config = dict(
    n_layer=11,
    d_model=64,
    n_head=2,
    n_kv_head=2,
    head_dim=32,
    d_mlp=192,
    vocab_size=8192,
    activation='swiglu',
    norm='rmsnorm',
    norm_place='pre',
    norm_eps=1e-05,
    positions='rope',
    rope_base=10000.0,
    rope_fraction=1.0,
    qk_norm=False,
    attn_scale=0.177,
    bias='none',
    tie_embeddings=False,
    parallel_block=False,
    init='orth',
    init_std_qkv=0.0625,
    init_std_o=0.0133,
    init_std_up=0.0625,
    init_std_down=0.0133,
    optimizer='muon_variant',
    lr=0.01,
    lr_mult_o=2.0,
    lr_mult_up=1.41,
    beta1=0.93,
    lr_head=0.0132,
    grad_clip=2.0,
    warmup_steps=200,
    schedule='wsd',
    decay_fraction=1.0,
    decay_shape='linear',
    final_lr_fraction=0.0,
    batch_tokens=8192,
    seq_len=1024,
    doc_mask=True,
    train_tokens=122800000,
    steps=14991,
    dataset='wikipedia_en',
)
Each number is 200 + 20 x the weight over its row's rms, rounded and kept within 0 to 999. Layers, rows and columns count from 0. The size before them is the row's rms in percent of the matrix's.

# o: layer 6 attention output (transposed), 64x64, rms 0.675, rows 57-63, columns 32-63
# v: layer 6 attention value, 64x64, rms 0.282, rows 58-63, columns 32-63
# gate: layer 6 MLP gate, 192x64, rms 0.544, rows 0-62, columns 32-63
# up: layer 6 MLP up, 192x64, rms 0.617, rows 0-61, columns 32-63
# down: layer 6 MLP down (transposed), 192x64, rms 0.136, rows 0-61, columns 32-63
o57,127,209,185,222,204,199,181,167,182,186,193,195,219,167,218,199,207,200,215,218,183,161,199,243,200,201,217,212,170,195,173,195,195
v58,130,204,203,213,199,227,174,169,153,174,195,181,207,214,191,202,211,220,207,181,197,176,194,196,189,172,231,210,217,206,220,221,208
o58,131,180,231,210,192,192,203,193,205,221,197,222,214,187,184,198,210,200,211,195,213,194,184,198,223,220,196,234,225,197,195,215,216
v59,122,198,210,152,183,205,211,199,165,196,199,201,203,182,199,173,195,176,215,198,190,192,183,184,177,194,187,211,200,257,202,189,186
o59,121,216,208,238,188,195,164,157,211,206,193,195,184,154,203,209,188,215,171,206,156,200,200,217,201,214,169,191,178,206,211,211,179
v60,128,181,215,186,204,202,184,222,181,206,189,174,198,194,219,199,178,178,175,167,212,143,223,214,234,217,188,212,168,200,217,227,198
o60,129,209,202,208,206,203,206,213,195,170,192,189,209,183,169,179,228,207,208,202,182,219,207,198,171,221,193,191,214,146,162,226,199
v61,123,197,172,224,181,188,198,217,197,197,195,231,239,209,210,170,219,171,213,220,211,197,195,195,183,188,199,225,190,181,208,230,205
o61,128,171,209,213,217,228,194,220,194,202,212,224,207,208,199,248,172,224,209,193,237,216,196,199,197,211,234,184,223,176,195,191,192
v62,117,216,199,240,209,175,207,206,194,196,214,204,203,217,197,192,213,202,202,177,161,242,197,175,237,174,194,232,195,212,208,177,216
o62,116,182,192,199,220,218,193,182,199,188,181,200,178,220,212,205,181,228,173,198,193,181,216,232,192,187,197,203,212,159,212,245,194
v63,121,195,213,164,212,227,180,183,222,192,181,201,252,177,209,214,193,212,216,219,171,198,203,203,237,210,210,193,214,215,172,215,202
o63,119,188,213,207,186,174,207,192,221,184,182,182,192,212,210,172,198,194,229,182,213,194,166,219,215,173,190,250,186,189,198,190,200
gate0,086,211,196,205,212,178,176,189,226,203,176,220,213,168,221,216,168,219,181,223,260,210,177,205,213,160,208,178,228,189,216,211,187
up0,093,199,195,167,225,191,199,201,191,193,210,172,168,193,210,239,257,198,199,198,157,197,212,225,231,212,190,194,186,227,232,192,190
down0,103,211,213,212,149,210,193,201,221,218,239,226,211,232,192,168,176,184,215,183,201,205,211,192,186,218,197,238,218,206,205,219,207
gate1,091,217,202,198,188,194,178,219,216,223,206,210,191,240,182,186,201,210,218,163,213,199,210,201,203,208,198,190,199,181,162,170,205
up1,126,174,203,194,269,158,200,193,194,207,198,208,204,199,185,183,201,208,191,219,192,221,210,222,212,218,213,176,231,207,195,214,208
down1,105,203,199,233,164,214,186,224,168,202,203,174,221,187,191,197,199,205,210,192,201,235,226,215,215,173,197,215,154,206,215,141,211
gate2,104,178,202,224,191,214,171,204,243,194,204,178,181,202,175,157,199,198,195,191,212,213,217,248,212,204,191,181,201,182,190,210,184
up2,117,182,170,235,170,226,172,187,210,174,172,155,203,185,212,180,221,189,204,229,186,195,218,177,187,184,178,214,206,210,197,216,181
down2,111,198,209,188,217,190,152,177,220,203,209,180,177,236,170,192,192,206,227,183,205,216,210,184,202,205,216,203,200,223,152,190,212
gate3,123,237,177,233,201,162,186,195,204,180,171,197,194,214,218,170,164,205,196,239,195,193,156,189,196,189,215,192,202,212,182,204,201
up3,102,243,221,222,163,212,164,180,209,196,200,202,205,197,188,230,210,187,191,193,200,175,228,224,186,189,181,189,243,210,205,185,204
down3,084,180,226,146,231,218,203,187,213,180,209,187,215,191,196,230,233,175,193,193,219,182,212,199,184,219,176,207,197,189,178,193,164
gate4,098,209,192,206,182,222,211,171,198,216,189,175,169,205,191,199,176,183,176,214,156,175,183,194,203,209,185,163,164,187,207,206,231
up4,099,219,223,202,164,229,190,225,169,184,168,187,162,182,213,195,205,173,193,201,194,200,216,199,191,214,206,205,209,211,196,206,181
down4,104,221,204,209,186,175,181,172,195,218,183,209,192,203,212,190,196,220,184,183,200,152,219,200,175,181,171,223,197,193,204,151,231
gate5,097,206,185,248,196,191,165,180,212,184,248,206,192,183,182,183,190,188,215,206,172,216,200,202,216,173,170,147,189,173,185,232,215
up5,100,200,228,192,195,195,224,179,188,191,155,202,215,212,217,174,219,214,166,221,224,195,229,211,199,198,178,215,212,155,225,213,199
down5,094,182,213,217,200,174,175,208,220,238,181,157,179,210,194,199,205,229,196,165,183,210,231,186,180,187,185,211,246,188,194,217,201
gate6,124,209,205,209,192,206,185,192,200,215,190,201,212,174,218,193,218,234,198,204,218,204,168,155,178,156,234,167,190,194,176,201,206
up6,111,218,190,210,176,184,224,192,193,181,211,177,193,190,219,207,208,175,199,204,208,208,154,184,159,196,197,195,196,212,211,225,168
down6,098,214,210,212,179,187,203,207,161,212,178,202,203,186,198,207,183,224,219,183,209,198,221,195,161,195,208,149,193,210,164,229,237
gate7,105,197,179,181,166,176,206,173,242,174,197,178,199,181,194,196,169,191,180,221,174,190,182,168,224,161,225,211,190,207,204,179,206
up7,108,199,198,205,174,190,230,210,236,179,239,204,213,208,207,206,223,161,225,190,184,180,209,212,186,196,192,190,210,197,212,196,249
down7,097,217,223,185,171,188,198,208,238,182,191,210,202,205,175,179,192,177,198,194,202,191,176,182,178,181,200,234,225,185,235,209,146
gate8,093,188,173,192,188,186,193,189,203,212,213,191,159,186,166,175,181,192,186,167,195,177,218,211,215,219,208,234,161,217,237,198,210
up8,107,194,172,189,180,202,208,192,183,196,220,240,181,179,164,199,195,205,216,208,202,193,220,238,193,195,207,188,168,241,230,225,183
down8,107,193,228,189,236,170,216,209,189,207,198,192,182,189,214,164,169,177,220,193,201,194,154,226,204,214,207,168,157,156,238,230,194
gate9,108,212,212,220,187,224,219,213,220,214,233,217,187,229,221,223,211,222,195,138,204,191,231,207,184,189,182,202,179,195,183,199,196
up9,108,205,180,157,194,163,223,201,194,175,183,206,200,195,194,208,174,199,222,221,220,180,204,176,206,238,241,231,197,194,213,210,202
down9,106,188,201,190,193,163,172,182,267,203,170,226,197,190,206,175,174,178,212,163,214,180,206,212,194,183,218,214,210,215,197,193,154
gate10,071,189,220,169,208,238,192,204,174,215,201,234,195,216,221,188,232,200,212,194,213,209,201,174,196,185,177,187,214,191,167,180,135
up10,075,204,194,212,195,204,163,179,184,202,191,187,175,172,178,214,177,196,190,192,234,173,184,227,202,179,180,209,180,173,212,172,191
down10,093,171,218,187,199,229,258,218,191,174,201,200,239,232,190,188,217,178,214,171,200,231,168,210,193,199,231,174,224,180,211,246,189
gate11,110,204,225,192,221,183,219,187,215,229,214,149,206,214,188,193,197,226,202,193,187,198,204,200,211,204,209,194,208,187,176,226,217
up11,128,230,193,202,211,246,209,192,180,188,189,181,236,176,165,231,183,176,177,164,203,207,200,207,174,235,219,231,193,198,213,206,184
down11,134,200,169,174,181,196,207,180,205,170,175,243,210,199,195,217,199,213,193,204,205,221,186,201,187,201,215,183,187,197,187,180,215
gate12,088,217,212,155,225,187,221,206,188,172,184,204,200,239,238,201,220,218,217,196,187,187,220,215,201,190,182,209,231,206,219,217,185
up12,083,226,194,197,229,227,187,169,211,182,192,147,230,188,195,200,189,175,192,226,184,219,185,214,202,213,215,208,179,218,195,195,209
down12,116,201,210,181,192,184,205,212,195,161,165,195,184,235,230,209,185,237,219,166,178,160,174,207,176,189,189,189,243,209,216,192,156
gate13,086,218,183,218,174,202,218,254,219,207,167,222,167,194,181,234,237,212,189,199,215,180,202,187,239,182,199,194,205,200,212,198,239
up13,087,191,181,210,210,198,197,204,198,199,227,203,176,171,213,194,215,196,205,183,175,223,220,197,195,217,190,195,196,176,194,214,213
down13,095,174,206,188,184,216,194,195,150,205,194,153,219,189,176,188,200,176,185,251,199,237,192,203,207,202,224,191,156,204,211,201,235
gate14,096,201,197,150,195,188,207,187,209,193,217,219,202,231,199,213,171,233,230,191,193,210,186,176,214,157,181,187,186,222,198,189,214
up14,106,179,196,211,169,195,146,211,176,197,221,208,188,208,183,210,189,221,178,153,206,186,184,190,196,235,226,220,201,203,187,209,226
down14,089,237,222,176,202,214,256,191,179,220,216,193,200,225,221,190,218,206,201,213,240,191,175,182,197,199,201,196,201,200,193,207,126
gate15,084,207,229,178,186,193,206,146,211,190,204,191,171,216,201,212,213,193,182,203,182,178,179,205,180,197,214,197,209,174,180,183,171
up15,136,215,191,216,217,229,173,227,184,177,183,182,205,203,229,243,171,177,206,217,219,207,186,193,219,206,196,207,207,188,218,217,247
down15,107,191,213,190,156,226,200,193,193,245,210,234,226,220,187,215,196,178,194,215,206,186,242,192,217,206,178,215,206,211,150,187,195
gate16,097,213,204,169,182,186,199,180,199,191,209,233,218,163,195,199,228,214,201,197,190,184,194,208,226,215,225,208,184,191,158,220,211
up16,099,201,200,190,177,192,212,239,174,168,168,196,211,192,170,193,204,201,196,244,198,197,196,212,176,221,225,183,184,183,179,229,222
down16,093,176,183,201,243,172,196,210,202,195,191,230,226,194,189,238,202,237,193,186,200,203,194,231,221,212,190,176,222,195,173,185,189
gate17,085,183,168,215,213,162,193,203,224,209,187,190,196,205,181,202,219,173,204,166,217,218,235,214,206,203,167,202,216,225,201,208,178
up17,095,197,198,216,211,210,191,219,205,196,195,207,217,201,225,212,185,187,166,181,226,232,222,171,234,194,219,175,171,191,185,182,197
down17,088,164,195,173,184,194,205,218,201,183,175,129,194,218,173,211,187,204,198,203,201,183,243,193,200,212,224,204,178,184,215,211,187
gate18,127,206,207,170,220,196,204,203,228,190,204,201,180,155,180,188,203,209,214,216,181,179,164,208,210,192,205,216,210,191,173,210,208
up18,100,195,184,166,200,199,215,218,201,218,183,205,230,205,204,184,195,236,213,191,201,188,194,206,207,216,165,196,153,215,168,204,220
down18,090,207,231,182,167,213,221,201,211,202,185,167,197,164,207,170,199,182,241,206,191,178,174,173,207,193,227,182,184,181,201,177,202
gate19,083,193,195,207,214,210,208,199,209,210,166,202,209,189,234,185,208,195,211,203,196,209,230,177,209,231,210,210,239,189,211,142,179
up19,047,203,204,203,254,211,192,247,191,181,194,201,232,209,231,198,238,187,190,208,192,205,197,200,192,191,198,189,219,207,225,165,142
down19,116,218,214,165,196,191,205,246,158,200,223,171,206,222,184,193,196,182,225,213,219,234,186,211,190,193,232,186,184,217,191,243,232
gate20,091,190,233,179,207,191,195,211,214,193,219,187,188,173,206,208,184,165,223,219,185,213,213,222,219,216,187,210,189,179,216,242,218
up20,104,211,206,204,177,206,226,195,217,212,175,203,239,227,232,200,201,193,201,177,225,184,183,183,214,245,202,238,217,217,169,194,203
down20,099,208,212,203,238,189,226,180,195,189,203,208,224,210,225,192,195,180,189,173,216,186,187,173,218,207,203,210,208,217,193,168,198
gate21,080,207,211,183,170,160,230,197,175,225,187,228,186,176,230,208,221,173,195,209,208,197,186,182,248,224,216,187,213,194,179,207,183
up21,059,190,218,178,212,173,205,177,179,212,210,210,180,192,221,172,225,212,176,182,181,216,209,208,197,210,202,193,191,200,239,223,151
down21,117,214,214,229,225,221,175,208,170,179,211,183,205,200,235,178,164,227,196,207,192,186,243,188,202,193,209,208,222,209,244,179,195
gate22,101,209,184,184,137,213,204,194,210,186,200,185,211,202,208,201,159,194,223,224,209,177,174,187,202,221,204,173,176,205,195,194,212
up22,119,209,191,179,189,201,187,214,218,230,190,194,194,190,210,240,220,201,199,206,211,214,175,147,163,180,181,176,206,200,166,200,211
down22,123,181,231,186,170,185,207,205,175,202,198,191,196,221,207,231,217,169,185,182,230,211,177,199,198,171,172,231,240,213,170,172,183
gate23,122,180,236,207,175,202,211,242,208,146,206,186,205,189,197,234,172,204,213,165,184,205,189,187,221,222,180,226,203,190,220,212,215
up23,116,186,205,215,201,215,220,216,193,218,203,180,223,236,202,220,180,185,221,193,203,182,188,190,179,180,182,166,201,186,207,173,215
down23,099,188,175,168,236,185,196,196,218,209,196,202,185,224,223,238,191,203,200,193,217,218,184,186,209,205,241,221,216,194,216,178,155
gate24,082,187,180,212,222,203,221,187,196,167,187,256,202,208,224,176,217,189,207,206,221,232,205,165,238,199,197,207,152,201,184,168,182
up24,065,212,215,206,245,182,209,197,176,261,219,206,225,214,224,214,235,212,177,208,231,223,217,228,197,197,217,185,202,183,202,184,175
down24,119,234,216,181,184,177,201,217,184,210,219,167,213,221,201,203,170,215,204,200,204,183,179,209,162,199,207,191,233,188,201,220,185
gate25,111,190,168,205,141,196,173,214,180,187,160,192,168,198,197,209,180,217,190,182,184,172,172,178,178,196,214,214,170,184,204,212,210
up25,108,169,162,233,192,241,203,224,210,213,208,191,199,240,186,225,204,204,214,203,201,173,212,214,221,172,200,188,204,197,211,186,217
down25,106,179,183,227,216,176,210,175,181,163,183,204,175,205,223,232,209,228,191,185,236,185,233,203,227,188,182,210,165,191,203,181,200
gate26,095,207,182,196,209,215,185,152,199,193,225,198,242,188,206,204,206,211,199,167,162,212,219,222,214,205,186,207,225,222,191,223,216
up26,078,189,208,211,211,199,199,224,224,208,182,196,184,187,174,187,149,194,220,184,195,195,236,197,203,215,161,210,225,177,210,181,182
down26,085,191,224,185,158,191,203,196,212,202,215,193,193,189,163,182,233,149,208,190,189,222,141,204,200,203,216,197,159,212,175,221,207
gate27,117,211,173,205,209,179,206,206,217,200,206,213,182,215,205,198,153,222,183,194,191,197,163,201,182,200,205,179,170,190,197,223,236
up27,095,169,204,210,190,202,165,203,217,187,176,178,160,212,178,195,207,211,241,200,151,177,220,191,194,207,208,175,217,202,196,191,169
down27,089,168,177,178,181,186,195,231,152,189,191,179,211,187,192,206,211,215,223,216,215,188,196,229,193,216,194,163,172,226,228,188,238
gate28,084,197,184,182,201,204,229,180,179,208,182,211,196,200,170,223,193,257,198,228,181,161,207,197,228,203,191,216,192,186,190,229,213
up28,120,210,186,201,209,186,211,201,186,223,231,194,164,205,190,247,195,208,199,207,195,207,252,163,212,207,173,230,195,208,196,210,183
down28,117,189,203,160,232,218,183,179,196,203,202,224,215,185,221,147,174,183,251,203,236,214,198,224,213,176,217,229,206,201,209,193,212
gate29,097,218,197,211,192,194,178,212,240,155,161,213,182,154,193,190,189,183,171,217,220,207,193,225,192,176,186,211,194,194,203,241,174
up29,117,210,197,205,201,167,226,199,204,213,175,228,220,179,236,223,171,183,203,188,153,232,185,216,185,245,196,186,197,209,185,222,204
down29,097,177,208,188,188,211,215,147,209,192,228,194,214,214,206,232,216,177,221,194,214,219,193,186,218,214,236,200,213,218,196,193,252
gate30,087,192,205,163,186,174,209,199,190,224,194,189,234,185,214,223,204,209,198,199,172,178,185,200,171,192,200,237,244,184,230,225,183
up30,065,182,207,209,185,184,182,176,219,171,217,206,212,163,195,194,203,217,184,155,189,218,219,225,213,210,195,178,205,226,215,219,234
down30,093,194,196,168,160,208,221,220,224,228,191,176,196,198,203,231,188,192,219,202,181,208,183,165,190,181,204,177,228,171,193,211,191
gate31,099,168,200,182,208,203,205,182,208,197,224,247,170,235,190,195,201,209,177,225,190,191,217,199,189,185,196,204,224,205,208,169,220
up31,087,229,205,181,156,219,190,212,191,220,207,208,209,190,207,186,200,190,241,184,191,218,204,212,204,172,192,215,188,190,196,209,182
down31,088,183,214,207,194,190,205,213,241,181,219,170,214,210,195,233,177,234,168,186,179,165,152,195,202,188,201,180,207,208,211,226,188
gate32,109,180,201,178,150,168,176,214,201,186,193,203,200,193,218,159,165,213,187,227,215,203,157,171,224,210,201,178,187,208,192,197,220
up32,096,210,216,202,208,210,151,196,204,213,211,202,215,195,207,200,195,181,231,187,222,200,169,229,177,187,204,174,174,186,132,185,219
down32,094,178,240,208,164,182,190,188,208,217,192,227,178,195,223,167,175,185,198,203,222,197,174,195,218,193,165,218,239,196,199,201,219
gate33,093,161,206,201,197,192,172,226,198,188,216,201,197,171,202,185,205,201,197,224,242,207,162,221,168,165,226,192,189,184,186,188,265
up33,091,216,202,220,165,174,193,186,191,216,239,203,197,208,195,184,173,185,177,193,214,213,208,213,174,211,202,252,229,221,198,232,237
down33,091,235,208,186,195,197,228,188,194,218,192,246,189,182,201,173,178,179,216,200,173,176,201,196,196,176,196,230,158,195,156,179,134
gate34,085,180,200,198,199,212,200,188,198,212,200,204,220,156,192,199,194,174,221,178,198,201,208,186,205,197,218,223,179,192,182,216,170
up34,110,224,236,200,214,171,181,174,204,204,169,175,218,247,183,209,196,228,216,170,223,203,220,193,186,192,200,205,202,226,192,209,220
down34,103,200,185,216,182,204,202,218,199,204,144,203,198,206,213,196,185,194,205,189,187,206,194,258,169,203,184,201,215,214,213,199,159
gate35,113,217,185,158,161,217,171,203,189,207,158,213,187,220,211,184,180,167,198,204,185,168,190,191,192,191,192,200,175,192,179,241,241
up35,102,204,211,205,190,218,183,199,194,226,170,178,179,222,208,177,173,177,218,200,201,187,245,222,190,190,212,167,206,193,207,192,176
down35,095,206,188,236,181,178,203,186,180,206,158,191,198,226,188,176,190,188,211,193,198,164,229,225,205,200,196,220,200,210,213,198,193
gate36,124,203,194,190,210,172,181,220,194,205,203,221,194,196,193,195,201,172,165,170,208,239,196,222,198,210,180,234,193,207,189,178,222
up36,115,209,190,226,203,209,218,204,206,191,224,209,204,219,211,198,192,218,231,240,210,184,207,155,188,187,212,180,228,147,207,188,198
down36,118,187,202,204,198,244,221,213,176,201,210,169,216,200,213,195,218,187,150,187,180,195,200,210,187,162,194,198,167,198,213,233,216
gate37,088,195,207,215,236,166,192,247,185,256,208,189,206,203,182,197,209,233,197,196,228,221,207,205,197,197,175,200,206,180,201,196,199
up37,077,197,249,216,214,215,206,227,174,185,217,228,220,216,223,200,211,222,195,186,190,185,171,206,196,212,210,204,210,232,180,200,200
down37,097,194,186,172,203,190,181,196,191,217,196,171,212,202,194,208,187,173,189,223,199,177,223,203,209,161,195,197,221,175,210,197,225
gate38,100,143,197,200,190,182,166,197,176,184,195,194,192,185,219,189,202,176,204,220,183,211,189,220,214,196,203,169,200,154,195,242,228
up38,083,176,186,230,225,183,183,236,225,198,209,189,188,182,173,209,181,177,211,198,197,239,195,199,198,242,195,192,207,177,203,213,222
down38,096,196,227,163,183,216,189,187,194,218,220,200,199,206,221,209,195,258,184,186,171,173,199,208,207,212,170,228,217,200,186,150,181
gate39,096,195,183,217,193,195,223,178,201,195,188,190,171,189,229,206,167,199,193,226,188,269,187,216,200,206,197,201,168,207,209,212,206
up39,087,200,200,196,180,173,231,172,169,196,177,193,200,168,186,195,154,179,207,168,245,199,199,217,193,227,200,241,219,202,192,226,199
down39,102,207,173,189,190,211,210,212,164,197,187,162,179,187,171,200,194,185,205,209,226,200,206,205,232,164,196,229,216,166,199,189,231
gate40,114,215,199,213,196,172,194,208,191,193,210,175,208,201,206,197,168,166,181,207,177,195,191,195,169,227,232,207,170,187,178,202,226
up40,104,185,214,191,198,202,233,189,194,244,219,196,161,215,238,180,208,218,212,196,200,155,200,200,209,176,212,207,198,211,193,216,195
down40,091,174,234,215,211,187,206,184,189,210,176,194,170,229,207,158,180,227,216,200,210,205,210,233,189,193,211,196,227,212,186,215,159
gate41,122,196,203,225,159,199,195,191,226,178,242,157,177,183,212,201,209,170,233,193,232,214,189,225,211,175,199,189,199,170,206,204,206
up41,100,208,235,217,202,201,199,182,192,213,227,203,216,174,170,194,183,190,212,210,208,186,205,185,177,203,183,215,198,219,195,192,226
down41,088,206,209,220,218,193,217,201,206,196,240,182,228,204,205,188,226,189,217,192,191,156,183,177,215,221,191,192,220,179,221,200,162
gate42,120,187,163,186,189,174,217,224,209,175,170,210,215,202,208,208,193,249,227,211,215,188,205,206,246,186,229,189,197,202,217,230,215
up42,097,181,188,189,151,191,191,213,214,182,221,231,180,209,182,239,229,196,203,210,194,228,171,226,190,212,213,213,202,221,209,208,202
down42,086,193,199,185,200,180,193,218,208,176,174,170,189,198,208,173,209,230,164,229,174,185,211,176,227,183,195,211,197,181,202,213,192
gate43,093,193,155,192,209,196,230,168,181,171,206,177,206,202,181,221,204,211,183,195,156,185,205,237,251,209,197,237,185,179,202,235,213
up43,147,231,147,182,216,160,192,233,215,204,226,195,212,189,167,214,229,215,205,214,185,226,211,206,210,193,175,179,208,236,201,197,220
down43,128,207,208,221,165,192,206,221,175,207,164,184,220,211,168,200,175,214,224,204,201,200,249,233,203,221,214,196,157,188,245,190,167
gate44,099,197,210,158,176,200,194,214,167,212,193,209,179,195,183,187,211,227,196,176,231,224,188,209,225,174,194,200,215,197,184,230,197
up44,075,209,193,233,190,205,230,199,193,221,206,193,185,210,179,244,171,186,166,176,184,217,169,167,214,186,197,224,209,174,196,208,190
down44,093,216,190,235,234,177,189,183,218,227,172,184,156,213,213,198,200,183,231,173,221,162,206,208,156,182,201,227,218,205,204,199,203
gate45,119,220,191,171,192,189,163,212,218,193,201,182,184,168,179,169,190,222,203,232,189,193,187,199,202,234,190,167,173,209,175,207,206
up45,095,181,210,189,216,162,180,207,204,142,212,170,240,204,172,207,183,217,181,176,182,215,157,197,192,210,211,202,192,180,190,178,193
down45,097,195,220,180,214,170,212,194,235,200,173,213,231,173,205,213,200,197,171,189,154,188,193,216,173,189,174,174,189,195,174,197,159
gate46,104,219,173,187,195,210,212,248,229,233,178,217,210,206,212,225,205,220,197,185,166,202,168,211,196,203,223,206,166,212,204,212,209
up46,092,201,199,180,210,182,180,175,209,207,217,188,211,184,228,238,204,200,193,202,181,214,228,212,212,212,187,201,210,172,199,229,223
down46,091,202,225,207,238,185,185,221,200,190,192,197,171,184,196,196,203,192,203,208,215,185,217,194,200,188,209,203,198,233,196,165,180
gate47,099,209,205,207,208,178,198,189,239,201,183,224,212,200,199,210,205,223,205,213,199,231,174,178,182,171,195,218,221,185,177,219,207
up47,108,169,219,200,184,193,201,182,235,185,199,195,231,184,217,211,217,219,216,193,236,193,201,210,183,203,197,199,223,170,220,192,188
down47,087,233,210,209,256,209,208,182,170,225,200,242,197,191,192,224,198,189,209,222,186,207,223,179,238,198,191,214,198,218,196,191,188
gate48,112,242,170,216,209,247,198,193,221,149,198,197,206,190,184,216,187,191,197,196,180,203,176,184,219,196,178,195,203,206,171,192,181
up48,103,195,209,179,217,210,205,227,218,222,167,232,190,230,204,191,232,196,209,197,194,208,223,188,228,212,205,157,180,191,201,190,207
down48,091,214,200,197,227,190,181,214,192,215,188,190,209,172,177,217,189,201,207,211,168,187,218,210,140,206,197,198,206,176,163,183,212
gate49,088,201,211,220,194,204,199,170,200,210,195,181,157,178,206,204,194,221,184,142,235,175,172,199,221,196,158,190,210,183,176,226,207
up49,129,173,211,193,182,226,216,201,188,190,208,154,164,154,202,186,162,211,188,175,187,188,190,175,184,216,235,182,188,219,202,197,189
down49,110,239,162,239,249,180,209,207,228,215,190,200,189,190,204,202,226,186,211,224,221,196,194,193,208,173,196,231,190,198,207,200,187
gate50,108,219,209,207,169,210,186,212,204,196,180,197,190,189,186,203,175,226,196,215,213,215,210,204,197,177,190,179,190,153,174,171,182
up50,084,189,181,179,182,250,160,238,205,177,186,155,204,216,222,191,201,199,192,219,206,199,193,202,187,234,204,197,172,191,210,185,223
down50,087,200,194,219,192,201,196,188,201,193,214,213,186,209,199,209,226,225,180,182,227,227,184,182,205,220,214,198,182,160,168,198,157
gate51,122,212,203,207,199,196,181,204,198,199,195,178,172,190,188,200,207,162,195,175,190,195,180,204,195,192,166,155,201,189,215,226,215
up51,094,211,220,216,227,172,194,205,189,201,202,193,207,220,177,206,209,194,224,164,193,205,163,213,217,225,172,196,186,182,171,188,173
down51,097,175,213,197,235,179,192,191,218,205,199,205,191,211,205,217,181,210,220,207,163,156,196,205,185,192,170,163,216,158,198,200,160
gate52,104,189,191,165,204,210,181,189,220,177,229,159,221,187,216,199,183,207,191,161,215,201,185,189,214,180,197,155,178,173,188,198,233
up52,095,237,186,158,204,198,154,172,209,206,212,196,221,193,200,188,221,191,203,206,238,186,206,206,238,208,206,171,209,200,161,229,220
down52,099,213,218,158,194,216,185,192,208,204,212,211,194,222,159,179,225,182,170,183,235,237,199,193,195,207,228,201,192,200,226,214,218
gate53,107,165,193,202,225,186,221,142,190,210,221,187,213,198,204,181,170,172,207,208,162,212,176,216,191,212,199,211,212,152,186,204,187
up53,096,202,202,168,184,244,167,185,201,181,195,222,174,225,222,197,196,199,208,230,195,179,203,192,208,223,190,228,200,196,231,195,179
down53,094,232,207,219,157,156,212,221,203,227,210,185,213,162,195,193,208,229,198,187,202,207,160,203,215,192,166,158,208,206,174,186,213
gate54,081,204,200,186,237,214,228,199,204,236,198,193,202,184,171,173,225,209,184,181,167,176,208,188,185,170,196,212,219,148,189,186,183
up54,080,239,204,168,189,216,184,197,206,188,204,171,227,198,168,179,219,184,194,207,192,206,199,199,165,205,225,185,199,162,160,202,215
down54,095,184,186,199,213,203,216,214,217,205,186,194,193,168,237,205,216,208,205,169,162,163,194,199,193,181,172,204,219,189,237,175,166
gate55,099,207,197,190,218,218,197,192,248,150,204,201,191,205,210,221,206,185,232,212,193,194,186,212,205,197,158,174,202,167,161,209,209
up55,127,227,217,201,180,197,198,230,188,234,193,222,173,190,226,202,165,183,211,208,201,193,177,201,181,200,126,203,207,206,178,202,189
down55,110,198,244,180,225,210,201,173,220,205,179,225,219,205,196,203,228,208,203,175,179,166,194,214,197,200,191,209,207,187,210,164,192
gate56,100,211,180,215,177,228,185,197,222,194,209,209,214,199,232,210,207,162,161,220,226,200,183,213,215,160,222,195,194,163,190,188,198
up56,091,193,210,164,219,225,232,184,195,249,194,201,218,209,165,220,183,213,224,224,194,188,180,237,234,231,199,214,231,201,217,196,232
down56,083,191,157,226,220,174,194,202,217,197,234,211,189,187,198,170,151,190,193,201,189,182,224,152,199,198,179,205,204,176,211,156,175
gate57,102,223,185,223,196,194,241,169,237,226,166,211,209,203,194,198,197,158,206,216,234,212,201,197,195,185,200,221,202,189,182,216,206
up57,108,216,168,209,196,209,228,178,190,189,247,204,205,199,214,199,199,199,230,181,173,196,168,205,184,198,205,193,180,200,195,195,184
down57,089,214,214,213,202,185,225,220,215,223,200,232,205,195,221,146,173,197,186,187,215,176,183,201,213,196,193,199,199,180,206,208,202
gate58,090,209,175,189,191,247,212,198,204,225,177,191,211,214,183,175,205,170,194,172,205,208,215,183,216,174,223,187,160,210,172,183,213
up58,088,184,230,192,213,159,198,204,190,181,199,234,190,181,219,220,214,209,209,199,209,193,212,199,174,215,194,231,224,200,173,236,179
down58,110,190,191,211,176,165,210,215,217,180,205,204,193,179,228,195,208,212,231,203,223,212,181,198,169,194,207,231,222,180,216,257,208
gate59,100,163,202,174,163,199,193,174,226,176,167,199,184,252,215,202,207,185,208,213,219,197,208,174,228,223,182,176,209,174,196,218,183
up59,084,158,234,212,185,183,205,188,224,221,208,143,209,201,221,198,203,197,221,177,203,216,204,194,174,191,192,181,168,205,238,228,239
down59,093,170,178,164,213,220,220,207,200,189,185,222,204,215,202,202,201,184,188,215,220,207,230,199,228,232,167,162,203,222,193,193,206
gate60,100,185,191,210,170,215,263,174,227,184,203,199,170,170,195,190,203,201,183,238,230,190,201,211,226,180,186,169,192,184,238,196,191
up60,107,189,187,195,216,221,193,230,199,209,228,215,209,178,226,236,189,232,237,189,200,200,176,197,166,244,208,210,217,198,198,204,197
down60,106,203,187,193,211,185,172,201,193,189,203,211,204,224,182,209,204,175,158,195,194,170,214,200,225,185,236,212,229,185,165,201,233
gate61,094,196,202,209,202,195,207,182,200,179,196,196,155,177,235,245,200,201,214,202,130,206,183,192,213,205,175,202,201,177,202,265,172
up61,100,197,228,211,175,206,196,166,137,200,185,207,209,194,209,171,184,173,208,169,205,179,190,196,203,240,202,252,212,221,191,206,196
down61,093,228,188,179,224,203,198,208,243,213,221,211,232,190,195,218,190,182,190,212,224,194,185,209,220,193,203,201,214,187,204,157,179
gate62,114,162,206,192,168,180,154,195,185,215,182,203,202,198,232,198,187,165,201,199,167,192,181,193,201,210,237,197,176,200,185,218,202